{
  "n_layer": 9,
  "n_kv_head": 7,
  "d_mlp": 1792,
  "norm": "rmsnorm",
  "rope_base": 496000.0,
  "rope_fraction": 1.0,
  "qk_norm": true,
  "tie_embeddings": false,
  "init_std_qkv": 0.0258,
  "optimizer": "muon_variant",
  "lr": 0.0131,
  "batch_tokens": 131072,
  "doc_mask": true,
  "dataset": "wikipedia_en"
}
Each number is 128 + 24 x the weight over its row's rms, rounded and kept within 0 to 255. Layers, rows and columns count from 0. Numbers have three digits each. The size before them is the row's rms in percent of the matrix's.

# layer 3 attention value, 448x448, rms 0.0757, rows 0-42, columns 0-63
090:165097106144120113123080145098164131166143093145110134127084164125132111140124144129099141124155129116156096105157128109135092123122103136149149071207107124143093155101097126121164093145105102
091:121163137112147093112159119141161160123163158155126150109105118106141114105177152087156134157100107101148150126150153123150098084137139136103120131122119118123114114140116140114139094106134181
088:129121079148121114107164151174126115138109124113142089136108116142161175146127152131127138130135150146162130103119135154133068101134109099080125121135132088135135134152130095129178180124167075
087:137110114120110114079133108133101141089132084082153136111112114142138181165113163087103127153126108135130113134142151120115120069104085148129127153083160137115155122116122092115102088105130154
087:145105142149146148133142090079150133176087128182144067137144128075132143121138149097123114100099159148141102147161146106126087106174144152134126126120120134092138141093095075134123131134099111
092:191121108080132080121133138117152094131120152146125116161128092100105150144139143101123104080165110114152119116127129129149121172077155114172151162122119128149160118147155106130147149162136149
090:146107126162148182073157159120141129172101147155148152124162158168083128136131138130108110132130156131117133098187153130115119097126107136142147119173122134104152163155138128119148121156141101
091:119126123146131121118126159136112191101095136146142097098105122176124121139136122124141100120130143137122139122105177128131107126087067082135109136099147123086076111209145102131176124119158092
099:108111136129094145134152158132105159164132082129129075161093113163146102109129114132095138139141166115125134107135121164096141107102156157134108126110093117134184161125159140125152086132153119
084:112116086171108089071101120136172058110100131189142118118125132125170142115130112086131089099150151140110121130142084126139091120161147111187142117107146147075136130146103138114156129130112056
089:147164157149130169108129138138152102164118161132103134129105137130102135145125143153115144136168100135151085148140075117134083121065132094124100122136095131146122122167125115141095118111136139
088:127106130126177114117095133134088049115113141134112165159158110133103091111104079141117145102120129136067112129164117119107120108043103137127157160137104131133138116118169102144126126135141153
094:155105093095112186132103098114074123110108102130134147108115107126120084143125131120137121122157183128102084130121149109124083144101090115142120124126128105118144120114129108139086172151082133
090:126136126099174150126137103126099163074101140096111097140122118146155115160163119093128168132149107163174140060079100141113116149094110193131101152135122122119137149184097108124174094096128158
090:152124180109118133099115152126094100136136153149136124082151160115109173052068127127121125057074129159128160148151115183146128168140122117170113121174141096148086106122141112090114123074154093
090:127148125099172086132090121133117146141150165132139132138159085141135146122127111121147082120126146149179127131132150138070118110134120067140099113153131110193128117120130168138112130136106118
092:133141125145124133132171088143101117118102136152152124122105105141153102144111142122124114119142155144144168090171093080136163119105165168110146171119134104132149148129130141118128168091117122
095:155161122126118107084152100087108147161130131155132140122122116157084127096169114144114112152149107108125164106150098145116102110153147114139118110130127096107103129094118116113112139109119142
085:095132151112160159118130166148112116136102130145153153136131173092103102140133116110144156142119132130143101143120075133084157131143159114132157137160107151074145084079129140095133171104114160
083:118112129112140087107112138093121140120146113161165084132147129150147128175189124130104132120116168144116158127107111148124126131112159155102100116126121166128150126115137161160178152116149144
092:149112126123130152088149147120155070146115111148125115102125109186133162129133093172122081154147109149166126115149210145164092111107054134124133130110113154118119089128113112123147111155112117
091:139153166101114140126073094120074124162223148111135137127145142133095105108129083081101116138093161125134112147120154122140130153116209135117155178086176130137156093114133104148084124132152123
093:095100120111137144114130139118098152130113139139098106113153124107169137149109139141145118140117101141122135136108114118114078105145121148138125094120089127114167095120125129127148181058149091
090:103132107095175147072101133155188156110114122057117092149146146077135153149114093165135122120132140081162140130111112102137098131083122076141114130127175114139139070188146138118135125160144099
087:096124108111121100105137115132117088128140089145131141106121097127132105134165166134109087135105132112157152127150136066149191167114096137090145111126136138138172114112103121119152153097128173
095:132107069122117087151129123144102147131099133126129149099117116112155160119192146091141128124082147154078137100140137123097127164125125114110125131149105130056124129118155094120157179142106136
098:163159145164123119126144141114059128157164126111113109089126133138124138158189091110139126133154150185114152141158104115154084143135111177154149115085097120154140169141095154138134105105188119
087:168135148116129109108119118122118096082098143102121120137118125109109161122134104147169158118107110108159116119182122154163120118114118089084154117104134162113115120125126103108133095103102157
085:115131097114130170185143148166122108159155160140109070098164165173139141117136144173152140123105120125148114148112158105113134166139130127132118129160134123128077187082126120184136198112115135
089:162143093164146129132094151131119143101096090114146080135159144102129106115102123152115128162169142112152171147114124121138146126095154121139103098146129160150163142197130126097122138142143124
088:108157105109100112107130107122134119085131121132138156116110094104154106135101117152126099142163150157121101129104180098135099181120160138128135180183107121093133135126119121099152093130133085
092:112105098087122122172105153144108135051111125070143138105116132102145136128124141154145124137091103133139114157113128135181099097144134110126115121092175117154085151114125103102122104140098143
088:150137146085181162115106125114085096104120131123115120095160138175101170139157131147109146066089145090111127123100139131086146083161140115153171105124159142143120145128123199143157106140121111
086:130154156125151087149073166132112128109097141073137150133111080158127172088134099129134126133139102142096139159124136111094160143139133138165135092111149124131129159148148162106144094133082100
088:144109100113138100106150125167178113144056108108125122126150161078099144125163117125143130145090179113089118123122094128127115159188095173143130131122120118131173134132094121126128107163104145
090:093158143127141109138117136152108084145143164109132123173145159076128117136115126150119113166149109102168111105114136137138113106081131135147113124122146146101126122126176103083110125130142112
099:111153122141160102075172161131101094125157146138124141085100098137107128121115111146137087127156100123130127154136134142146125148093133130088149105103112180138117144126111145155058168129114159
093:133094096093139105082152126106114154131151157153118128155136115196076108096106127093151122120145147105112144154164126160146126126113125123112083115155104173137166183145158091123107114144114109
094:135154135131153135136104102127121131107153155152129150143120119107152130124099108137087118119177112127160104104125163139149159100064160129110142157118072094136157117139138065117094109141178157
082:141156117107045130138126120147112127183114138091089097109121199189124112119090124150100113110152167135123141118166121121104116182114153137118097109117143118088115148087147139093088163138117127
087:124142122110129099126156130115157155105166106095116127134070143112157133156121134091107167133127189148111184125118147141131135135118142124110162111123145148145126108110115163089169114161165105
092:122112171124117145122141143124087101157135134075137087144145158083117146117134111150156147135073131156139072124147111142124119110133109124110113128171108152117110107130133146132148154089126141
096:115169120092118152146084138127161124111161176132149153145118156148111095088114108127119120163098128080142152114178112141130139111165115161131102091114105139109127110125142100095152125133127149